config.toml
head_dim = 64
norm_eps = 1e-05
positions = "rope"
rope_theta = 10000.0
attn_scale = 0.125
tie_word_embeddings = false
init = "uniform"
init_std_o = 0.0
init_std_down = 0.0
beta1 = 0.95
decay_fraction = 0.78
train_tokens = 267800000
Each number is 500 + 25 x the weight over its row's rms, rounded and kept within 0 to 999. Layers, rows and columns count from 0. Numbers have three digits each. The size before them is the row's rms in percent of the matrix's.

# up: layer 5 MLP up, 576x224, rms 0.227, rows 313-331, columns 0-111
# down: layer 5 MLP down (transposed), 576x224, rms 0.172, rows 313-331, columns 0-111
# gate: layer 5 MLP gate, 576x224, rms 0.22, rows 314-331, columns 0-111
up313 093:501465494482521493465500493488509449480513525491511483532485482502528526493499461487523526444480531513493556478516466468542478536527483520545480549566507460485477504525482497496496516489473543541478476515467547534484497498518506490508518534464484454471463485507498484510471528521483525476486499499511525475522503560509458515498525445508
down313 097:533505541485504514518496494497493485512506499502492456526487487505495498470464486513522535509477519495543491499513521515514466507478500505439479473522477493484495510471511473504496500499525504520495490552513462472473551490483485481504500494521499467531517481479482457519477505514572498506483556490487512525518482497477505499464483517508
gate314 102:486496500486506489481470444500546471552457482502532501494527505528530506494444529444492472525459528525488504521455490491516503496463537496447493462490473494501524469496550546465458505521499480451531500469474488499509490521468516518462513472521452481511495458495517513469523479521539495514494475505470501508504522485496497480502558501498
up314 090:501482530489487528518495477492553496539445478490526475503513459536563482488497453447489499509522492557480506474457500501516473504508536513442504486503491475500505516495548476500508520530484526503490519510486503522493506478488487531485508534464516464536531473486522497482497501503496481524461538497526492536519502531517485492473489516485
down314 091:496538503488500525495508507504525517470513421559494448481516455495482504515514519477515506477540503533485486478521462511534513520483523512493519482458469502516480504474503542515485475497517480528488479538481420491505513506455480487512527485514546492492543541493508521516503531480510491523505483500499488467503525506499517498528532495515
gate315 101:537512475492486503514496512494521495457485476500501489498525540516478480475510521515498514464506498505470519458529489515536528560515473496472476495495507511508474499491554464510489506514563495556501512570503496507510505439474472481505488545509496535484533489530512533502491538509518511512494482497492534480511461457497485476457523472508
up315 093:455533513548508480485521474485436533528481493501532521506521470503494504525499479508511522510449492533461506488496496471531510428501497495485519491475505524448521486546477520521517531518498501522455463494525484505490546532518519479522530470467502509524495467457510493538505498518492483449513482509533498516477473472488533506478496498474
down315 090:505491466536495525482508500508521531515507485489475521488451505450473484529514495493517494507521476517502528485489518496483533440501507495551498522523513436499494525463508507507544479449462481462513504480488487437499508502546515513473534500532489503494483467493514479462519482509510467452488505469504460503488528466499494509560509560482
gate316 115:482535538498438526503472457525518478444452494502533507474487503531536460522528505512519479509511501492492496496531515472484484508494459506540495555530519506509491467493468504494517465464500496478499485478471543517535525501507533471441483456492461520494489494494491469475537535493519552482493504484517561561520513486522517470498491513549
up316 102:494511504537526488513447465526483529525520480507500511517532481457556548492539515491545474479516497485469497473545505483510511539485482506530525470555509474467510509479458502491517494523504558513533528470481489523499502516484479482482543490493527501526475479450490478485501501507491519515486484526450453470521498503497515518537520492505
down316 106:495503532450515578488506531523542476507534527543514490520449554464520544517538497449490489520483537509456481466502521470504511481474489523512486492505549524484486514529497519455509493500510487464528514514517535498516551494517482490485492473516486516568487497514509475445474486479510498512473499538501514464508496482509496501540501533530
gate317 098:465526469522508517453459488566472513496520508547446543537490497460537512497506552512512516513469496538512502543529544514488506490460487487479545471475550483517500537547508490505504483521490475567532512479482498471504483500514488522507533504523483473502506511473484534482508525519496504511540503510492544487487519470468517502457525475502
up317 098:510438508496532558494537496485510504554431557521528473533489482486486494507528459492511484509495538535522533501491506547510468480473534493460472501507533523497538525497521518523483501469467516491505481502489524515504477513507518519482491538472492514526512507530492486493528532509489468502508512488510487472515492521498518481482482501478
down317 098:513459470514514483478517498490522516527513504549493487509504524524529510469471498562476466498489520466517499511502535505493480516479491509511477536507552539496522507490520495519501520499463507510514526481481486496456455517521483470535492502535490519486493520525531490486519496530498444533474451480487475485509502470535482491489482474546
gate318 105:485460560493491535485473485543503508473493552529499496503484530520507467477517492504478496495523460479521524529537497530525521497493498486469489493493463483575557519490494491499523476544528516498510474482505509459536485516488462530507508497459487511577516427490477545499496518512485487454485502454541535531492534507478475468492504492513
up318 104:515482522490458426487534546526514547520533520517507476483477576502549536539451478534479480515507500489527506487523511501532506501506494513492442500495504530492491492533482512537516543492554545481534500533468533510500502515480488509500523463458468474470502473451444544525527525487505502486467506522467518464482494502513510514544495504506
down318 100:492510520572502479514523478467484510482524508540507498477484573466518524522479447493482482479502513505454482547507532458522518503495482469453464494499528509490509518498462517480509548524526495463488482512468480501495485471491472483493451497473488463523523510518503531494505458526500511512513499508506493467525507526448497507487490500499
gate319 095:498460531489466475523510518514480501504488498511498536477526505530463481489457479467485552473482496524534505544515498536501482451523492495468525499505499494528501454532505449533491469514503513506502517475529503501466485501493476517511538497477455505504531484498502439508505550474528483468483505504503437487501526503494527500489504499511
up319 098:476513463469486517501495485465479461469484500529509482516507505470487505542494502499449496506510529481533496453527534446495531531488453508529526511463476502515462500506535536448501504494477444515460480508516551571537513491507511495507485490499469517510482495487568476518514481496497496464527507554489501520513492497497461451502501495483
down319 102:490524454474472474481467499475504493503494524507495514486473527453488518491493498523551475522493484461468527448500524469499509548491500465520490525481506495522457470508450549453515528502504517489498449529542482530512512556485499492499504525516499500478475483493452521476474507525467496483503492450478537515490491499495489491495515492512
gate320 101:500508498512497483498486541489514490492549507499482474531507504466531511497544499493530536489552506454515512468487517516490553496476475528493528517489524505513516495532486499502506512512547511519477512522438499508506477533484503505503489504504538462517511500456487452479481497529518486498504489502506448486526480507525513486451496470456
up320 098:545478519508533470481480509517489521518495484518509543478477466485447498489519506453527505476521565467495506537526518499525543494522506496513499518505508496499471493494520504510520473512529492512483518487495496504512470486475506506501485512542535484503499489513523459442461457536497527528509449504509473534521480507512488483557511509476
down320 101:489461531523503491515492534537482510515538487509501477501513489527480554455503508511495514503550559504503493463556448486480518505462473499472494447495518496521535508553480491449538471481509504508480524511511521521474487500483507517492540516483531508498508449514504519503473505466511557523532480481510474504477508484501507514509482446523
gate321 093:477493471460473499470498479542512528509507511540456522510510518454526490476487500471477512506534517508512534493459509481514495480496519466508490506496462451484496508513523451497495502473499502455451484489521501489495466516516485449474526521504506494535556453466515493466546533485479491530480476493525500555474489448494471479522523480531
up321 092:484533490493517529489461501511504518519527517543453522477499519550502471510491500498488520522527516476515479480495503514504523486517493514508504401458499527512466498535509444462511499487487480458460466491483477482483486495502520507527506514527526502490494501508481508508485482510524513505483509482495527485526504507493497451533535516506
down321 097:510518494515474512552509471493456538491519524473480498499524497519511465512547500520455498511465496461503521501477489466519499524534504500459544538532524480481479476528512510456503511488527515487531486466530502490507509484476482498475478488482506522438517493491473475471497544534483468470473494507511507539502536488476518489532511519528
gate322 099:522524500490531474510571511484506531482487473487502512466458460494496547468546471454485494549487492460484515472483517522431509491483504498493472484492504473483488545492511511478500489478507487529491492501506510507506511497501473483438501485506500531471489528511501504509486468532475524531481477509502482537525522523485472507504513495478
up322 096:462502539520515529500513533473532480527496501490516547494510536483495452515529512435508544489508494518486500469488467478535472491466559500490487481455501525532490520483537522487503473490482493440500487483527470520483519498560455500523468484484522466542493483524477490530495500511506522480488521493488468502491459476492513495470520506476
down322 097:484509446489485469468508484487482510496484494519490513540446503503470463448492499512518504513463477543503510500538489521487493427535477508472537502484506510528484535526492490474512537497473512526484472493519495507500487480508470496510472461550506494473470483531525495487540517472493527571527562471496458518530515459495471500435509493515
gate323 098:492526509490501504549494510451512530527484503509492530440513507510447473521517489468516522504514509506534456533483488504529502486493503500484455538493538518505493478446444513519480511506531529521538449523511514504459488507501520515470439481474493508526540446463518509456490525481526500476462509501505528493468491467483484459497506505499
up323 100:488499491519510514462490484474498482440519453515520505497509473541517519512511488489476460509479486535476560500575531525508446513529487510507511469503471491537527454543498535479521481512493517498494512516494481505541443502481566475472510475517535466509499517522526468475489531502493493493532510566527456488503479518518510469502488478475
down323 102:538522499476520487519526489502524471470490496533516500446504518480475524508516507496528514503532485458504541516474499493483534454507492445521502448511485520466525486525492470520449513554509510450505469528462476544459462509529569449514482481496485458536508531492490547464459496494552499506523506511495479486524445526519511502494464492465
gate324 093:513489493513506500507484440488511492478481485485463465453528466518508487505532495469468440538443490499511491510472526448483492514508493492453511518479459505475536504558505499514533492506502482490496509474531520478484466550490504515488503497465469509479504501500531483516491499526467489502502508507516505478491494480499473451529508500505
up324 094:516467483505512499458436487477569506512483482512487529527513466517471486481530486520505525515508507535463515542482536479519491495447498503491558490491516480532516522497508534464509469509465530501504477457484476511476533479489541518506469475543526499504498420484493483489477468525507485529493486459549508508510501496453521495485482478546
down324 104:509459474465527551507515520491514520495507507473490512473463455527533515489503503475501534467473514484528506485476497481577516526490524516491510500456539511477510472501437548495509546484473501518533487497511473516482500487533537498491511480452514530532522537490488496463522518474538534492527486522505452481534519463492522503502465505477
gate325 103:518510486532448534542517513511508504526514484471481502491493464503472475470457480486493541520508492512456510508438465483502520555494485516516503492509515445531530491480463481484458528481448484515513488464501465504469551493498529476527469478481497472481531450456457482479481506507487502517444500472485478513478529452478468487501488497524
up325 096:486494490492500507501483529514480508520520502442491463457450524513510506471511537526484502508458536483493496484454511509499480522486495509500533479493458514555520515503481504522522515458556556480497466518504474492543508505485490531537505483463512483470499483523546457503479508498549480513534511567499465544505501465467535476513539508509
down325 106:533466463549500531480527475494474514523504475489505479491515498504449503527505493444469493493513516503524529471497496468508489505510522441507498461489499537540490511527510510466513453526565461552475471492490507509542515504474506515503481503492493497526508493486490478504508481476550511478504509514484509515444501526496497513512489525529
gate326 100:527511507491483483514481459499508493505514532431469489497539488490507480509501501481476476511509506514561479509525495504536513485498528529518493503494488516533532449474489524486503528511530514521462492524549499515507520525482507460454489472475502482518492530540539528498520512450497512503524434514456504522522487454434500485463512481495
up326 096:509478515511487481430505504481548515513504515521507465506506503519566504510507512470494514457526511511532508505471501477506502501506447501454502551463492504509499474513451483507530497484520482501467481563496525527528482475476499453494513491452508476490516503512476526523522488501482485501501479525475447470541455502484520486467501501544
down326 100:514533537492495475501488525490513537510445494462475539509509487489520536539513474510510548528491475493562511500488453511499525502526449489531520473482491488465479482514479522498481476495516461470488484498532463539557455483491512519482505506527507501528472502531486486538464465492532470533495515509460487454507476510496509460501524506420
gate327 100:491490517563570510486492456520466477484478521512514527535499522494453525527528514486527515521482543433488473481503502539512515506471532481512485439475540511524529495477545448535490547510506498539461482503494515480480542486501514485475518512484517523512491484522449486501490496534492529495519469472496501495508528483486518524495481519528
up327 106:531501483511445470535495469506496546500512513469482558503531460480482536513553500492516495491463512507518500520467536509481548482462460482490530529513467546489467529477452491491543460481472487478526537519487456512476502531434478589519492518531496533502510507510520471498493521505556499516522469481505503495476472492527511518489534505515
down327 101:482496513543538483516517493505543509587549505521467491510474526512505518479489518520508495502516508480489466465538439481486507541506477538506489493506503512458516495535461517490472505526492503446518501478455474473493491495458503513530507499510486512512505514470483490483496504562506540461558496488467552485510521545484473528512512463475
gate328 106:483463515540502475510523508516472468490484513511490549511499538554521517511542473477489501526499457461463456482539532498530478513455514530531489512536515517499513515479490465534520523503509510501503499536502518497450540519525494516486493475481496472524516489467534526494445484492484522475481482525496459486480503482527487504508529510497
up328 108:503551492447489506496486516460520538443528463507494502440514500501452515480499535536537522496469481498541490490496443490485514476546468533548521494488546482502485530539504517452475501479518495485524429499522483547544495488454484507511530515478484511486496518505471491496523504463487487477513519507476516493480511491455508464500533489506
down328 102:480497492501468494468522551479515477482470466474443515477485490518480495476521530521518489451467507504515504493511497499488480501545488499516522488503469493521528488478510474526465494485500491479516478535539558486479537473497499476509529515470460491481487513511494516462523456457473464519507513533499511499468494443523495493493500461499
gate329 109:496464489499520512466526523501504494512469493468536533555456502498531491537485532476509511491456483461501505496503542495496481465503498509494504509482486499486535489538485472443506549479527528518531513506544518466501481529503496478472456537514527523493439480484540496542509458505492454499505507509491490521515521499467495499508516456551
up329 107:482494476440489498511503490518518513465478505504510478468497502488502511491535512461486536500543519530521493527501510507499517461519523489505497522468488550483510456504492517469484568487485515489499486514482464498524492502500517460501453529529488502525478509459530534490500518435523519504476478496515541454501486571468496494484532491492
down329 110:508496498493519510489451479448492494506518494498475506462492496485502489456492471525476516474519497484498507483484477499489487507553434498546526524435492463511502469545522535495482550508510532498486492528509508445450486517470457444483512520503523514490470471452514463510520514481521477487497546488551489476540487498512517505533525447494
gate330 102:473511529477473515480479477505510512496473506513514501502502528540487509511519451453479553510537483500548496568506496536524515443491502494535529479508479490556480513505438516543484448502458473499522543468487491512509503486483505506480508490507524501489466490531494465558552510467495502517476489506535517516522560495546469529440517530514
up330 103:463510470485537494549470514543494511529479507514539483491523462482499503471500500520513510467503515485506538502507495457490550497484515519509494536498511526560484453448481480463471494565528505491477498511503524488505497482524509546536431468455459501471485504502522477458502474506476529505502511506520515501542492515514600508527488542504
down330 096:530452493492469519479479482505477516448528488500507526540496507479473512460490462475483484477477496499520471514516545508482503452547482452495519433523548495512483474525475503542488471523524539518485494481462458492541486546498512505515523498502510540496478522496512467502480494498521491494494541523475495491509525517509484499536479474533
gate331 097:453483483483495518483478489468497536470479466524489520494482487500506476495489522492523476455497488471537489449528478512469523514500523516525531506455488507520529518459498523471495462500460533498534483516507524509485533477487477527500530480531529493503532480537516492521529546495539492510480501496469478537515498442537443476517495503506
up331 089:508455517480499462482554530484518486493502512481490522503469478529474519489521520527486469548517531508505488439470491532512506491546509520484504483512466508510473509501495472477506484463504518471467552505516499462527457518464480504482498500514471535497492529516512472508492513492510473501499551499487467493500498493491498527529520524466
down331 094:492500447498495519550505513462558475469466465503525501469494481502503501452519514483530458492482548492492554507464536529510482506520503488458460488479516444538475459517495499495504517507493491496475513489480481455443459482489520499492473487530521502507511519515503530502532526467479446490458488528485544511497504489491510487480567495504